{
  "attn_scale": 0.125,
  "init_std_qkv": 0.0178,
  "init_std_o": 0.0,
  "optimizer": "adamw",
  "lr": 0.00147,
  "weight_decay": 0.11,
  "grad_clip": 2.0,
  "schedule": "wsd",
  "decay_shape": "linear",
  "final_lr_fraction": 0.0,
  "doc_mask": true,
  "train_tokens": 649900000
}
Each number is 200 + 20 x the weight over its row's rms, rounded and kept within 0 to 999. Layers, rows and columns count from 0. The size before them is the row's rms in percent of the matrix's.

# up: layer 9 MLP up, 640x320, rms 0.0662, rows 220-254, columns 0-63
# down: layer 9 MLP down (transposed), 640x320, rms 0.0592, rows 220-254, columns 0-63
# gate: layer 9 MLP gate, 640x320, rms 0.0719, rows 221-255, columns 0-63
up220,089,183,212,222,175,148,203,180,250,185,215,190,202,208,185,211,196,207,224,192,192,183,183,190,139,200,220,225,241,180,184,199,227,212,228,245,172,198,206,223,235,235,235,201,196,195,172,207,177,158,196,204,186,204,180,174,225,228,205,186,164,172,202,206,190
down220,100,193,183,211,247,183,185,211,173,220,196,172,195,178,199,185,194,201,214,238,193,221,206,191,224,195,163,192,145,208,213,188,218,198,229,190,199,184,203,208,186,200,177,195,199,200,226,203,189,232,191,189,207,202,210,196,228,191,252,191,224,206,249,169,193
gate221,098,214,217,203,211,193,216,203,226,191,206,209,206,199,196,246,193,215,181,222,205,203,187,197,179,188,169,185,195,216,191,191,190,181,201,179,247,223,214,209,183,220,177,203,210,217,189,179,219,161,163,201,206,199,197,215,233,200,220,163,250,185,211,190,204
up221,103,183,209,193,235,198,222,190,176,192,196,200,244,170,173,221,181,193,194,190,209,188,170,229,197,183,188,183,191,193,189,183,199,224,214,189,219,244,213,222,193,260,167,216,204,198,183,200,191,188,207,232,167,208,181,194,207,200,203,162,231,212,187,196,221
down221,087,220,186,199,218,211,168,216,192,196,196,189,169,228,212,163,177,205,231,209,204,186,212,194,210,186,252,182,191,212,189,220,216,190,154,199,176,213,177,170,179,196,229,190,187,212,197,203,185,239,217,172,181,183,212,215,186,205,226,247,195,220,218,188,170
gate222,100,185,200,194,215,194,188,208,213,218,185,205,202,200,204,205,213,215,218,192,176,194,229,225,193,186,196,209,182,211,178,226,164,182,225,190,214,172,207,213,193,184,205,196,221,246,205,212,241,204,169,190,219,226,243,214,215,235,196,213,222,198,187,181,182
up222,101,196,199,186,206,211,168,220,184,211,189,223,231,181,213,182,220,199,187,200,217,216,178,172,223,207,195,188,210,214,200,219,204,193,184,205,195,200,199,220,155,212,233,231,196,192,214,206,200,170,187,211,209,213,202,170,183,171,195,256,230,180,207,187,203
down222,107,186,203,227,193,153,212,226,179,156,201,162,187,188,208,182,214,169,196,177,194,186,213,198,180,213,206,189,195,224,197,175,179,172,166,175,174,195,207,233,199,176,197,194,185,241,191,207,160,206,211,217,228,184,199,191,180,169,198,183,215,198,187,136,218
gate223,110,211,196,217,157,171,227,161,217,208,186,203,165,233,230,223,180,177,184,203,175,191,212,196,201,238,210,192,204,213,194,174,193,197,211,209,193,210,195,190,200,213,200,158,239,164,228,195,214,211,216,188,218,195,196,176,214,173,195,183,212,199,242,199,181
up223,094,183,204,220,201,177,213,205,199,179,185,181,207,226,204,220,193,190,193,192,201,195,214,197,212,197,224,226,211,211,212,207,167,215,140,180,174,176,208,194,192,193,184,230,212,182,230,185,165,199,240,219,207,204,184,227,159,232,194,215,199,215,257,173,228
down223,105,174,191,192,182,221,183,173,203,210,222,208,208,196,152,181,205,188,231,206,206,198,180,184,201,186,193,158,205,165,222,212,225,192,179,187,210,169,196,192,195,227,216,219,219,222,183,216,183,194,199,175,212,212,165,183,222,196,201,203,231,177,163,210,203
gate224,087,182,160,202,208,178,217,199,202,199,210,223,199,209,207,240,213,180,209,208,197,192,194,168,219,204,195,229,215,199,178,178,216,228,187,237,221,188,203,214,202,213,199,199,192,205,219,204,202,190,225,213,201,221,201,224,190,190,178,177,219,186,169,212,209
up224,102,194,197,199,214,208,202,191,209,193,194,197,181,204,215,213,166,180,218,221,201,180,195,204,154,221,236,203,191,191,201,219,197,208,182,174,173,164,186,206,198,165,196,208,194,210,207,212,208,220,207,197,154,220,199,173,227,187,180,209,191,222,197,235,191
down224,101,166,176,189,216,200,221,195,185,181,204,228,178,194,156,205,203,178,205,188,217,184,187,187,200,159,184,226,211,223,194,188,211,215,179,219,185,217,221,210,179,203,202,201,197,220,174,191,202,194,231,199,189,224,207,190,134,220,213,203,202,203,163,210,221
gate225,096,225,200,225,183,168,199,184,200,177,208,237,212,192,189,186,185,209,191,230,177,247,202,227,224,176,233,182,180,186,209,207,226,181,217,216,187,195,194,196,194,195,200,173,187,212,191,187,189,162,194,223,196,218,190,187,168,228,190,210,195,196,190,164,171
up225,105,183,211,187,192,189,221,195,193,239,193,206,213,202,200,177,198,179,249,186,189,192,191,202,219,210,223,153,197,174,179,227,233,201,200,224,206,184,151,173,192,212,198,203,185,254,181,200,193,171,218,207,187,236,200,185,209,196,221,217,195,221,199,195,190
down225,109,233,201,208,173,237,199,216,194,228,181,198,199,203,192,203,189,231,205,204,195,217,207,200,201,219,212,174,175,188,176,202,216,159,216,182,194,210,176,177,200,204,195,208,199,194,185,181,197,193,161,180,177,201,176,184,204,218,185,206,203,213,213,178,211
gate226,099,207,189,191,165,183,207,200,222,162,226,216,195,206,203,147,185,185,203,202,189,196,255,178,203,194,167,219,204,205,203,204,216,181,221,209,175,197,183,170,174,193,233,192,209,192,178,226,204,205,189,223,150,218,196,181,190,216,238,176,214,213,195,202,166
up226,091,193,191,188,205,203,180,233,192,173,211,229,176,204,219,204,215,204,178,184,195,193,234,236,226,198,195,199,191,214,208,209,169,202,225,232,205,198,188,214,238,151,199,210,201,228,230,192,187,189,176,207,162,249,191,180,207,210,230,190,208,201,197,201,174
down226,105,205,217,222,201,161,216,184,253,176,214,207,216,192,224,158,197,194,223,223,233,209,172,183,203,193,178,213,221,182,220,203,211,183,214,201,192,197,230,178,182,168,222,212,192,183,206,168,215,199,229,197,217,191,212,179,187,214,215,202,203,206,208,203,217
gate227,103,197,235,221,191,207,194,194,228,183,181,236,209,193,201,197,167,193,213,188,198,194,233,172,231,223,185,205,224,212,176,197,215,183,200,201,198,214,199,194,175,195,209,189,178,141,159,210,232,214,192,241,205,171,159,184,203,192,183,194,235,198,207,236,180
up227,097,164,181,201,191,178,237,214,187,213,218,188,242,181,169,223,189,218,184,209,205,200,197,228,190,170,194,161,173,181,194,190,195,195,207,192,195,189,208,197,185,230,196,197,222,146,181,208,208,173,232,188,185,214,196,200,185,222,193,208,199,221,218,184,141
down227,101,200,221,212,153,210,181,189,224,232,210,188,197,190,218,179,184,190,212,166,187,181,200,163,203,207,232,230,223,238,207,219,213,210,143,201,209,209,205,237,229,211,221,209,204,196,231,181,194,191,166,211,234,196,210,192,189,196,233,186,210,186,198,221,224
gate228,104,182,219,216,200,223,194,222,209,213,227,213,173,191,217,187,195,193,208,214,167,220,202,196,231,207,187,198,222,229,185,204,222,210,238,173,198,214,218,204,210,162,208,156,199,173,240,182,222,217,173,239,191,230,209,170,227,189,227,219,183,191,192,211,181
up228,097,219,190,229,200,212,185,218,170,196,184,191,181,229,175,201,187,197,200,155,189,226,220,218,237,178,183,231,202,201,227,201,213,183,213,213,193,233,182,220,223,177,212,195,184,247,224,200,232,224,219,196,211,226,209,167,216,238,199,198,192,217,197,184,211
down228,102,214,218,209,205,196,232,185,201,170,192,206,221,225,211,192,201,220,205,236,194,195,183,197,155,195,188,162,207,210,214,231,191,215,209,169,177,214,201,175,205,215,240,198,198,157,205,237,170,208,170,183,210,200,228,218,205,170,228,198,181,216,195,214,187
gate229,103,202,190,183,172,187,175,171,228,194,238,192,207,186,197,211,199,219,213,208,189,200,203,187,186,184,207,184,228,193,193,193,210,205,207,214,224,196,170,212,174,206,260,206,232,239,173,181,155,189,176,221,188,240,180,224,220,244,199,186,173,188,147,191,218
up229,098,201,179,220,222,182,177,208,242,188,199,205,206,190,194,220,193,194,200,199,185,213,188,196,196,174,217,175,208,181,197,195,184,192,172,198,216,210,217,231,188,191,210,185,200,216,184,220,189,223,194,235,176,201,233,205,185,220,216,183,228,213,165,185,172
down229,103,208,210,184,183,203,204,209,173,208,189,186,243,191,204,208,227,182,228,217,213,204,219,208,215,200,201,194,173,179,208,209,165,218,189,229,209,183,191,175,186,206,235,229,214,187,189,165,207,180,195,223,170,185,157,215,225,208,197,219,199,186,161,215,222
gate230,091,229,199,215,176,170,175,167,234,198,194,194,218,212,227,189,197,176,199,206,202,193,189,196,188,193,186,173,219,215,207,200,225,191,175,185,233,221,205,194,209,202,233,169,177,184,219,214,187,189,203,189,186,222,212,220,206,189,205,212,237,196,219,191,133
up230,087,193,212,247,229,179,199,208,203,197,163,173,206,210,190,179,202,203,203,228,205,176,213,188,208,207,195,192,216,165,208,204,204,184,214,188,167,193,204,195,200,180,196,184,179,197,170,217,180,239,203,177,168,189,172,192,209,191,205,186,227,203,203,193,207
down230,092,208,179,192,182,215,186,202,191,185,172,194,179,178,267,178,211,228,202,198,194,202,155,210,192,207,229,165,196,205,185,196,213,213,180,199,239,179,208,190,210,199,190,202,184,189,232,221,190,213,198,203,232,212,225,227,187,168,231,257,226,162,183,228,160
gate231,101,198,214,227,187,184,191,190,162,206,208,198,165,190,200,183,184,173,202,208,207,167,227,208,197,241,198,237,230,203,181,205,177,211,225,194,176,172,147,198,215,230,213,256,181,205,183,201,186,214,210,224,204,176,201,195,169,206,186,184,197,180,221,179,185
up231,091,211,191,202,198,158,151,202,209,185,199,220,168,215,238,188,170,223,223,207,220,160,211,214,186,199,199,216,198,237,207,205,202,188,185,203,169,182,184,192,203,212,206,183,191,206,223,177,193,202,226,225,212,202,209,194,198,205,190,206,169,186,183,193,217
down231,107,203,216,174,214,248,185,205,212,203,199,178,212,165,210,212,210,237,201,195,191,225,219,187,211,194,202,189,217,207,224,196,217,178,253,201,217,229,217,204,184,225,194,186,225,207,193,204,202,239,163,179,191,213,170,182,189,207,197,195,211,204,202,218,205
gate232,098,192,209,197,199,196,214,200,201,229,189,214,240,188,177,187,183,150,200,240,240,189,191,194,185,188,194,217,182,186,198,216,203,192,199,184,221,221,224,233,179,199,169,182,208,188,175,188,236,193,174,199,235,207,159,178,185,220,229,161,224,215,208,200,185
up232,104,199,209,198,182,207,209,201,211,200,214,207,207,228,213,245,224,209,186,186,199,185,160,214,257,209,208,195,192,216,177,189,166,189,232,207,209,159,199,197,193,187,181,194,213,227,208,156,179,216,197,168,153,176,193,219,178,167,236,221,214,182,178,186,231
down232,105,196,205,175,230,202,241,202,199,211,190,196,198,208,203,193,195,184,193,190,254,179,186,165,196,216,222,231,170,197,180,217,188,172,198,175,245,181,212,227,192,189,217,180,254,174,196,209,205,216,204,192,232,227,163,195,208,202,217,163,225,163,210,188,190
gate233,083,208,167,212,217,181,226,205,195,198,219,193,186,246,210,225,207,182,195,191,212,236,198,226,235,191,200,212,179,196,205,222,199,191,214,228,188,178,230,180,193,189,192,188,194,194,224,206,208,192,221,217,255,197,152,203,195,193,193,194,230,227,207,181,204
up233,094,197,197,211,209,214,229,207,167,228,186,202,184,212,171,174,213,182,178,224,226,203,195,175,187,181,192,200,166,170,220,218,203,185,223,173,177,189,222,236,197,202,185,206,219,176,199,204,205,205,161,162,198,208,169,183,187,188,215,191,200,170,202,195,207
down233,081,182,181,199,216,205,232,199,172,218,194,187,160,229,177,194,236,163,211,204,213,223,200,201,202,168,210,222,181,157,216,218,208,211,176,205,185,206,210,195,202,188,209,162,213,228,228,212,196,187,187,212,221,176,166,183,207,173,216,160,231,231,214,176,221
gate234,092,181,205,207,173,211,215,214,221,224,201,176,239,217,187,211,210,158,205,206,203,165,221,188,171,200,171,215,212,197,193,225,230,167,197,212,213,189,205,266,193,166,198,182,227,194,183,174,191,187,213,191,195,172,153,202,202,200,217,182,172,197,235,163,207
up234,103,194,203,164,192,192,187,168,228,222,186,214,187,211,215,212,159,199,224,203,184,213,205,207,193,204,208,189,213,224,202,152,191,188,195,183,190,180,243,223,215,162,180,188,248,164,196,238,193,193,222,205,204,166,173,199,197,199,205,184,195,210,253,189,217
down234,098,229,180,182,201,177,217,190,187,205,172,200,163,202,206,184,178,226,203,197,196,214,172,189,227,216,184,158,199,161,200,192,204,210,195,204,166,205,180,161,221,222,242,219,170,220,192,189,222,196,209,180,180,229,223,217,182,188,199,249,239,184,183,230,213
gate235,112,227,208,235,176,214,178,213,197,190,200,211,183,208,203,192,205,237,204,212,198,219,209,223,182,210,231,164,207,206,202,226,183,201,239,175,170,178,198,187,210,195,156,200,142,196,216,198,200,206,204,179,180,196,199,207,204,169,191,188,195,193,185,205,199
up235,101,180,220,210,217,199,235,192,192,237,200,192,195,180,223,161,176,163,217,217,218,193,197,173,195,183,173,198,177,182,232,168,234,228,183,191,192,208,189,193,195,176,219,233,186,204,172,196,210,169,172,173,145,243,238,184,222,204,194,216,172,214,176,219,203
down235,094,226,216,211,193,191,168,238,203,184,230,216,168,225,199,190,184,235,219,231,178,237,197,230,179,215,216,186,226,197,232,205,174,170,230,198,175,177,181,186,222,203,180,199,183,200,214,209,199,197,198,204,191,200,202,199,190,188,179,200,209,205,213,189,215
gate236,105,199,195,220,204,187,211,187,215,209,153,227,188,201,199,206,218,171,200,183,212,183,191,213,173,214,211,217,178,206,172,217,198,193,216,198,230,214,188,182,175,187,150,227,170,165,220,204,217,215,200,203,217,156,203,205,178,157,197,177,194,230,223,187,176
up236,098,170,229,206,149,215,198,182,182,193,203,238,220,194,218,192,222,226,230,200,186,209,216,196,216,204,195,174,201,196,194,203,210,199,211,196,213,189,183,194,196,215,192,199,161,241,255,212,179,186,216,225,204,201,217,186,231,216,215,213,219,196,175,194,184
down236,108,194,209,204,206,207,223,165,207,219,224,199,168,194,190,212,204,216,191,163,220,208,197,196,179,199,190,224,204,225,226,214,176,199,196,193,189,210,182,175,188,183,183,202,209,204,206,215,190,262,181,182,199,201,163,188,192,184,222,164,200,195,211,182,186
gate237,098,203,188,204,171,187,183,196,207,216,197,222,221,204,173,193,204,254,195,184,195,193,193,209,238,159,239,192,184,219,169,186,206,186,206,190,203,190,244,195,173,191,225,142,188,213,195,212,205,155,211,183,198,233,204,205,194,214,168,242,208,201,199,197,206
up237,100,167,188,196,174,197,202,218,216,198,178,202,217,204,226,195,194,178,210,260,215,206,204,193,177,235,205,232,215,197,191,205,173,207,178,187,202,197,202,219,236,213,203,225,178,207,233,174,192,196,172,210,199,170,232,214,193,191,226,183,203,188,222,230,194
down237,100,184,204,223,190,146,193,195,191,164,206,198,209,207,173,201,210,165,202,218,205,148,199,215,188,192,187,192,181,184,192,178,192,207,159,179,192,171,178,182,227,211,204,192,154,231,209,184,177,195,157,172,231,219,220,213,189,200,201,197,209,222,245,200,200
gate238,093,191,183,213,211,168,214,181,200,194,243,197,202,186,215,168,196,163,231,215,209,172,175,197,176,233,200,194,193,183,182,195,223,198,174,220,195,181,195,194,179,185,236,194,181,176,198,220,223,168,234,173,217,147,170,201,197,161,221,227,187,201,191,227,213
up238,103,184,172,193,182,196,225,193,215,207,243,215,206,171,198,182,176,193,198,197,209,162,206,205,197,208,217,208,211,205,188,179,219,161,197,224,185,224,184,191,184,188,206,222,195,181,186,178,225,192,210,184,199,133,219,231,208,177,192,216,217,207,166,220,177
down238,087,201,214,166,179,201,186,209,193,222,194,199,170,215,208,199,210,205,180,170,206,208,221,183,185,182,195,204,187,199,215,177,165,185,192,184,192,218,203,203,190,211,203,189,212,216,205,211,200,208,199,204,173,242,219,178,214,225,230,171,191,187,200,196,213
gate239,103,221,189,216,171,212,197,205,210,208,183,195,157,214,227,175,215,208,209,205,190,216,203,184,190,181,204,201,201,187,189,203,210,184,237,211,164,234,244,205,190,197,227,202,194,198,221,201,215,196,159,196,198,198,196,239,161,186,209,194,215,182,176,212,168
up239,107,205,172,207,195,185,172,184,213,206,226,203,194,184,184,188,207,196,228,192,198,227,236,206,189,156,169,184,211,192,184,184,202,185,169,174,222,197,182,197,163,266,220,203,193,181,188,198,197,136,209,209,210,247,237,241,212,182,266,182,192,201,217,162,193
down239,107,198,194,187,203,197,206,177,176,190,203,175,180,201,224,206,217,226,192,178,195,157,169,208,180,205,196,169,209,195,172,210,246,168,198,210,226,214,208,208,180,175,174,219,201,194,174,230,215,188,209,167,175,192,232,184,225,186,212,216,181,221,244,208,218
gate240,101,217,195,191,179,205,172,185,227,236,184,205,215,207,176,224,206,196,179,208,209,207,225,202,210,222,229,188,193,211,187,180,174,227,209,213,207,201,229,228,168,203,197,182,197,206,172,215,212,195,172,206,192,175,188,175,183,170,189,160,239,220,176,215,195
up240,107,217,223,196,190,200,206,192,197,240,187,225,199,226,202,235,168,219,211,230,223,198,212,203,191,208,225,177,204,214,202,209,211,211,185,199,230,183,206,227,214,192,190,191,191,225,227,217,191,199,243,191,199,194,207,208,204,214,199,191,235,157,171,219,207
down240,110,225,205,181,176,199,174,165,184,245,190,226,178,216,200,221,194,176,156,204,204,208,231,220,207,205,221,186,174,254,194,209,184,227,212,196,220,202,231,219,170,219,218,208,192,195,138,199,212,220,212,163,204,236,230,165,197,143,202,220,233,157,219,211,197
gate241,096,197,230,206,200,216,188,217,207,194,195,221,198,200,237,179,204,185,194,202,203,215,218,188,198,189,195,222,199,195,232,210,208,213,198,214,213,186,203,201,196,204,218,206,204,187,228,198,202,234,215,229,215,170,219,169,178,247,240,173,211,234,179,186,208
up241,105,165,175,239,193,147,231,194,232,173,223,188,206,169,188,206,207,199,203,216,196,198,193,223,233,187,190,174,195,218,189,172,196,206,182,200,237,226,209,233,198,200,191,185,191,183,197,200,190,162,202,176,226,221,182,248,160,171,178,207,218,206,207,198,213
down241,097,206,215,170,183,178,210,182,198,208,230,222,209,198,173,223,196,201,187,191,197,226,162,223,177,235,212,192,214,208,161,178,194,197,186,165,180,219,235,191,223,188,201,214,225,187,229,207,210,187,212,203,195,202,166,197,207,168,168,223,194,189,207,212,178
gate242,092,173,182,201,138,191,232,235,198,194,203,231,172,225,180,209,231,175,165,221,182,154,180,199,180,181,188,185,230,212,220,215,191,192,196,234,203,230,198,246,220,184,200,222,204,185,198,202,152,211,185,196,195,184,194,205,215,202,189,210,194,210,184,200,180
up242,097,184,225,209,206,209,177,192,254,178,212,222,231,179,230,197,189,227,216,199,183,173,176,191,192,231,202,210,202,188,204,196,195,227,174,193,198,192,210,192,150,199,200,202,181,190,229,231,238,177,226,171,188,204,198,201,204,202,240,194,217,213,245,257,194
down242,097,285,221,205,214,203,187,171,205,266,173,226,209,173,219,210,193,237,229,162,177,249,206,224,223,217,215,226,224,210,220,180,201,189,208,195,206,214,189,175,203,205,184,184,189,195,213,194,194,185,162,186,203,216,204,216,151,197,205,222,199,207,177,209,210
gate243,096,244,213,170,217,191,203,177,216,202,206,239,199,189,226,198,190,201,181,214,193,209,214,218,207,206,215,209,201,215,198,192,200,201,208,196,198,168,205,193,175,200,206,195,242,219,176,201,172,178,217,215,207,210,196,202,213,191,231,204,192,240,248,226,212
up243,095,225,173,192,201,208,213,186,184,221,188,219,198,206,183,192,186,204,206,183,185,202,185,215,218,179,187,228,206,232,215,181,232,214,218,234,207,207,190,206,177,230,231,178,234,217,183,194,221,214,202,212,156,200,206,201,222,204,213,194,239,219,237,204,193
down243,095,176,220,218,190,190,170,200,231,195,227,196,172,224,184,188,196,250,218,191,207,233,225,179,210,187,204,213,202,206,195,221,211,230,172,178,176,204,213,189,213,185,216,198,161,198,183,195,190,163,191,190,176,192,183,231,220,176,210,219,181,171,166,182,210
gate244,091,186,204,178,184,246,167,190,200,250,173,198,202,186,226,169,196,172,179,197,204,176,209,189,210,179,192,205,217,216,184,211,233,219,203,196,229,202,166,155,207,168,207,175,233,194,203,237,206,185,213,203,197,228,191,207,206,225,205,224,200,184,188,207,191
up244,083,140,221,173,206,229,191,199,201,218,141,203,216,219,217,194,203,196,208,192,203,209,209,173,232,172,207,193,186,215,214,224,222,223,192,183,218,205,212,213,191,172,216,176,207,186,175,225,214,201,228,215,217,199,177,231,217,212,196,199,197,215,168,186,206
down244,090,254,170,221,201,213,180,185,216,211,203,165,220,169,197,183,197,205,178,191,191,186,182,233,197,200,193,215,229,235,171,198,198,212,214,200,190,203,181,199,235,185,197,180,197,213,216,172,202,214,176,208,210,217,245,188,189,206,208,209,169,192,193,218,187
gate245,108,211,237,184,191,248,212,210,204,201,187,187,219,221,202,171,179,220,197,189,228,197,203,182,195,214,175,184,206,190,226,200,207,184,213,221,206,223,229,219,185,185,200,191,227,196,195,184,233,198,192,193,175,205,251,210,196,161,195,220,170,180,197,217,221
up245,103,187,213,193,195,238,196,162,168,217,226,199,181,210,215,212,200,194,174,183,217,186,186,189,145,193,235,213,207,209,198,180,176,226,185,198,233,174,185,213,214,211,176,205,221,194,217,214,232,173,232,216,201,207,192,189,171,193,193,193,243,216,197,184,195
down245,106,207,171,182,210,186,214,228,209,209,179,210,263,188,192,204,193,166,173,195,166,179,207,220,193,220,239,177,187,204,181,227,186,158,194,157,197,204,161,182,201,195,181,196,209,227,187,209,168,186,201,202,212,186,196,207,215,196,213,200,162,239,200,176,201
gate246,104,191,200,217,237,197,203,234,195,186,204,207,230,174,177,183,198,166,222,158,183,179,203,215,179,204,203,216,202,208,195,219,199,208,206,197,201,190,211,218,202,209,201,139,222,224,203,163,173,205,192,197,197,214,197,214,187,228,217,202,184,186,202,222,179
up246,102,221,202,192,192,199,200,213,217,219,174,194,221,169,194,169,206,186,167,237,213,181,195,230,200,223,194,200,170,201,194,211,204,215,212,214,229,223,198,180,194,208,212,212,192,194,154,190,210,203,230,196,185,191,223,203,236,188,220,194,178,197,167,192,238
down246,105,178,237,194,203,220,244,185,218,158,222,200,179,201,203,172,176,200,248,211,237,171,168,204,198,155,177,221,188,224,196,196,202,184,209,163,172,201,213,220,180,188,195,201,189,206,237,182,212,227,208,212,235,179,208,208,180,209,168,193,213,187,222,178,197
gate247,100,214,221,222,203,209,192,197,207,191,181,183,186,201,208,160,209,216,206,184,169,208,191,195,209,199,240,187,199,199,206,199,180,196,219,205,208,198,173,198,161,192,175,191,228,138,179,174,231,216,177,213,214,247,181,190,209,170,212,218,183,186,193,194,219
up247,102,176,203,202,194,221,189,210,183,179,182,198,227,213,187,183,182,177,194,172,201,206,225,210,199,212,233,161,194,203,217,214,174,206,196,204,192,157,174,201,240,246,142,154,202,226,184,169,166,199,194,196,194,214,213,234,200,219,220,206,157,189,202,203,188
down247,108,188,225,188,208,193,225,211,198,193,186,205,216,209,212,208,182,235,154,196,218,222,183,209,195,228,236,204,216,191,241,201,174,176,179,178,181,217,214,191,187,191,211,237,210,201,199,218,239,197,195,206,199,205,197,152,198,179,193,189,199,156,188,211,213
gate248,099,164,231,172,197,226,252,192,224,183,183,202,248,199,181,165,181,224,178,192,231,146,159,166,203,228,223,217,161,202,147,172,174,202,188,187,191,171,216,182,167,210,218,218,208,203,198,212,168,213,203,167,189,244,240,207,162,199,210,204,223,188,210,202,213
up248,097,193,212,177,200,211,195,191,142,217,190,213,221,193,213,214,212,189,185,193,201,191,172,209,219,145,183,220,185,193,171,197,211,233,194,204,203,226,186,205,161,206,212,225,209,200,193,227,229,215,181,228,214,183,191,235,263,223,211,191,225,201,221,239,203
down248,105,239,213,236,177,170,160,217,203,195,185,187,183,206,195,223,199,220,249,180,172,230,258,202,174,175,216,171,236,226,230,208,195,211,223,199,228,195,204,227,210,194,188,204,218,203,211,222,214,200,197,205,233,215,153,173,208,192,183,196,160,203,232,182,222
gate249,104,201,216,189,194,185,240,231,175,196,204,187,218,197,167,172,242,181,191,199,223,221,188,204,200,182,170,210,220,166,194,204,225,190,209,218,219,219,221,190,199,168,182,231,204,230,216,207,198,194,242,243,211,235,214,180,213,207,232,194,198,222,226,200,185
up249,104,208,167,188,202,185,181,197,186,155,187,199,223,199,201,238,224,217,209,198,202,201,214,208,246,211,231,211,202,215,187,212,195,211,210,202,193,205,229,167,167,216,171,199,168,179,215,215,177,181,204,194,222,203,213,199,208,215,184,208,203,186,206,195,193
down249,106,226,179,253,212,230,204,169,221,209,206,221,195,180,202,181,215,244,228,157,197,194,178,225,185,187,217,195,169,219,223,198,174,202,176,202,180,184,207,224,230,226,234,201,210,193,188,145,193,215,219,175,151,176,198,198,218,210,196,211,216,170,196,195,188
gate250,095,217,198,221,200,189,181,199,189,211,173,191,196,200,189,227,191,204,193,219,180,205,236,195,221,201,199,163,203,213,198,192,198,211,251,215,170,180,224,227,181,214,212,197,219,186,181,223,182,209,203,205,206,197,180,171,199,176,198,218,231,159,192,217,194
up250,100,206,212,194,185,211,147,229,231,202,173,211,219,199,179,163,199,207,224,217,194,178,208,179,194,186,211,203,213,195,193,202,207,184,189,186,182,202,217,190,225,225,218,203,222,220,189,204,159,239,210,217,201,224,187,168,236,206,170,208,170,197,201,197,182
down250,104,225,210,228,234,175,219,188,212,250,192,208,173,188,236,233,163,214,186,165,188,217,247,199,197,235,196,189,225,205,214,163,201,203,239,194,176,179,224,218,210,203,207,193,224,192,207,204,227,174,214,175,208,134,216,209,197,204,246,191,236,189,204,221,211
gate251,101,181,174,226,178,230,205,187,203,196,174,207,238,225,209,198,203,196,199,182,220,195,163,204,174,194,215,206,200,210,171,219,194,215,188,214,244,220,188,185,188,219,216,189,181,185,190,192,224,188,198,207,227,190,175,213,196,181,209,183,187,192,247,227,222
up251,098,185,204,198,177,205,162,178,206,182,200,203,193,180,215,198,172,199,218,192,219,186,208,217,203,168,184,198,193,212,185,217,214,200,166,157,211,217,169,216,212,197,241,172,218,253,196,211,214,191,193,248,183,209,217,237,223,232,187,211,179,217,198,192,216
down251,106,178,197,180,167,198,226,195,219,197,203,194,209,217,173,191,215,200,201,199,214,183,189,194,201,219,246,210,195,202,218,182,206,189,197,216,210,216,197,185,235,213,228,219,211,214,209,226,203,206,204,228,213,222,171,140,162,174,220,175,207,195,213,200,192
gate252,091,195,244,220,171,223,191,192,234,218,194,189,219,182,255,228,189,187,159,212,211,176,164,205,164,197,178,214,222,212,174,195,200,197,217,197,229,185,191,204,221,208,200,224,207,173,210,199,230,180,167,171,246,216,233,202,217,188,198,191,213,215,206,219,198
up252,086,186,192,209,176,207,217,156,200,208,215,194,221,185,179,186,184,187,203,192,196,203,208,204,187,206,203,209,187,181,207,204,188,200,211,194,204,187,188,220,148,209,219,174,190,216,146,206,223,199,210,176,163,210,167,173,162,189,214,206,255,159,177,257,194
down252,094,235,193,191,213,187,219,237,196,189,197,210,194,228,198,175,207,223,216,218,221,220,206,206,245,185,186,164,198,218,213,201,225,182,155,191,212,194,228,192,202,166,189,217,190,205,226,203,189,203,197,227,216,210,180,210,189,220,153,204,184,242,191,175,222
gate253,093,178,190,160,192,198,203,185,210,231,190,195,185,207,231,188,177,180,201,200,189,205,226,214,209,192,208,191,185,206,199,200,212,168,216,194,160,196,185,214,223,215,155,173,210,190,202,177,210,167,220,184,195,204,210,179,177,194,170,217,204,227,224,246,194
up253,102,198,218,206,163,206,207,172,191,197,204,232,228,218,229,229,232,210,167,235,189,194,178,162,207,206,204,191,187,208,217,196,198,166,170,180,206,185,198,192,186,185,213,180,156,200,241,198,223,199,210,252,251,187,193,217,244,224,173,193,200,170,203,185,170
down253,108,184,217,205,170,207,205,189,197,228,240,221,169,208,181,195,205,151,198,186,206,210,193,179,218,202,180,191,209,161,204,234,173,146,147,155,194,217,196,208,199,201,210,223,167,199,212,148,216,210,214,189,187,190,189,207,196,179,180,207,224,214,244,208,198
gate254,098,207,219,204,169,216,195,194,208,198,219,244,193,222,184,202,199,201,217,204,215,212,210,216,183,202,202,236,231,202,178,209,186,207,218,217,144,195,162,171,227,187,201,187,175,198,169,190,208,175,178,208,201,188,153,199,196,209,228,187,220,199,156,211,208
up254,099,195,201,181,202,202,186,217,188,208,170,204,220,208,214,187,204,165,190,194,208,244,164,186,197,217,190,173,224,194,232,220,224,221,186,189,187,215,190,189,214,208,197,209,202,183,174,231,168,240,202,185,190,228,191,183,206,207,229,200,206,208,178,182,212
down254,107,219,190,234,215,202,235,196,235,199,186,221,178,186,207,183,224,245,230,225,177,188,222,196,250,179,197,202,207,223,200,173,194,218,220,182,171,210,171,235,154,202,214,190,197,205,213,232,191,196,241,191,246,171,201,202,239,211,216,165,219,197,188,191,219
gate255,124,206,199,164,138,211,189,196,162,227,184,182,198,204,186,199,197,184,192,163,174,211,160,200,170,219,217,195,189,191,200,187,215,227,188,212,224,220,232,225,195,213,173,184,185,211,260,170,227,206,202,188,229,193,206,212,212,169,218,241,206,185,212,212,179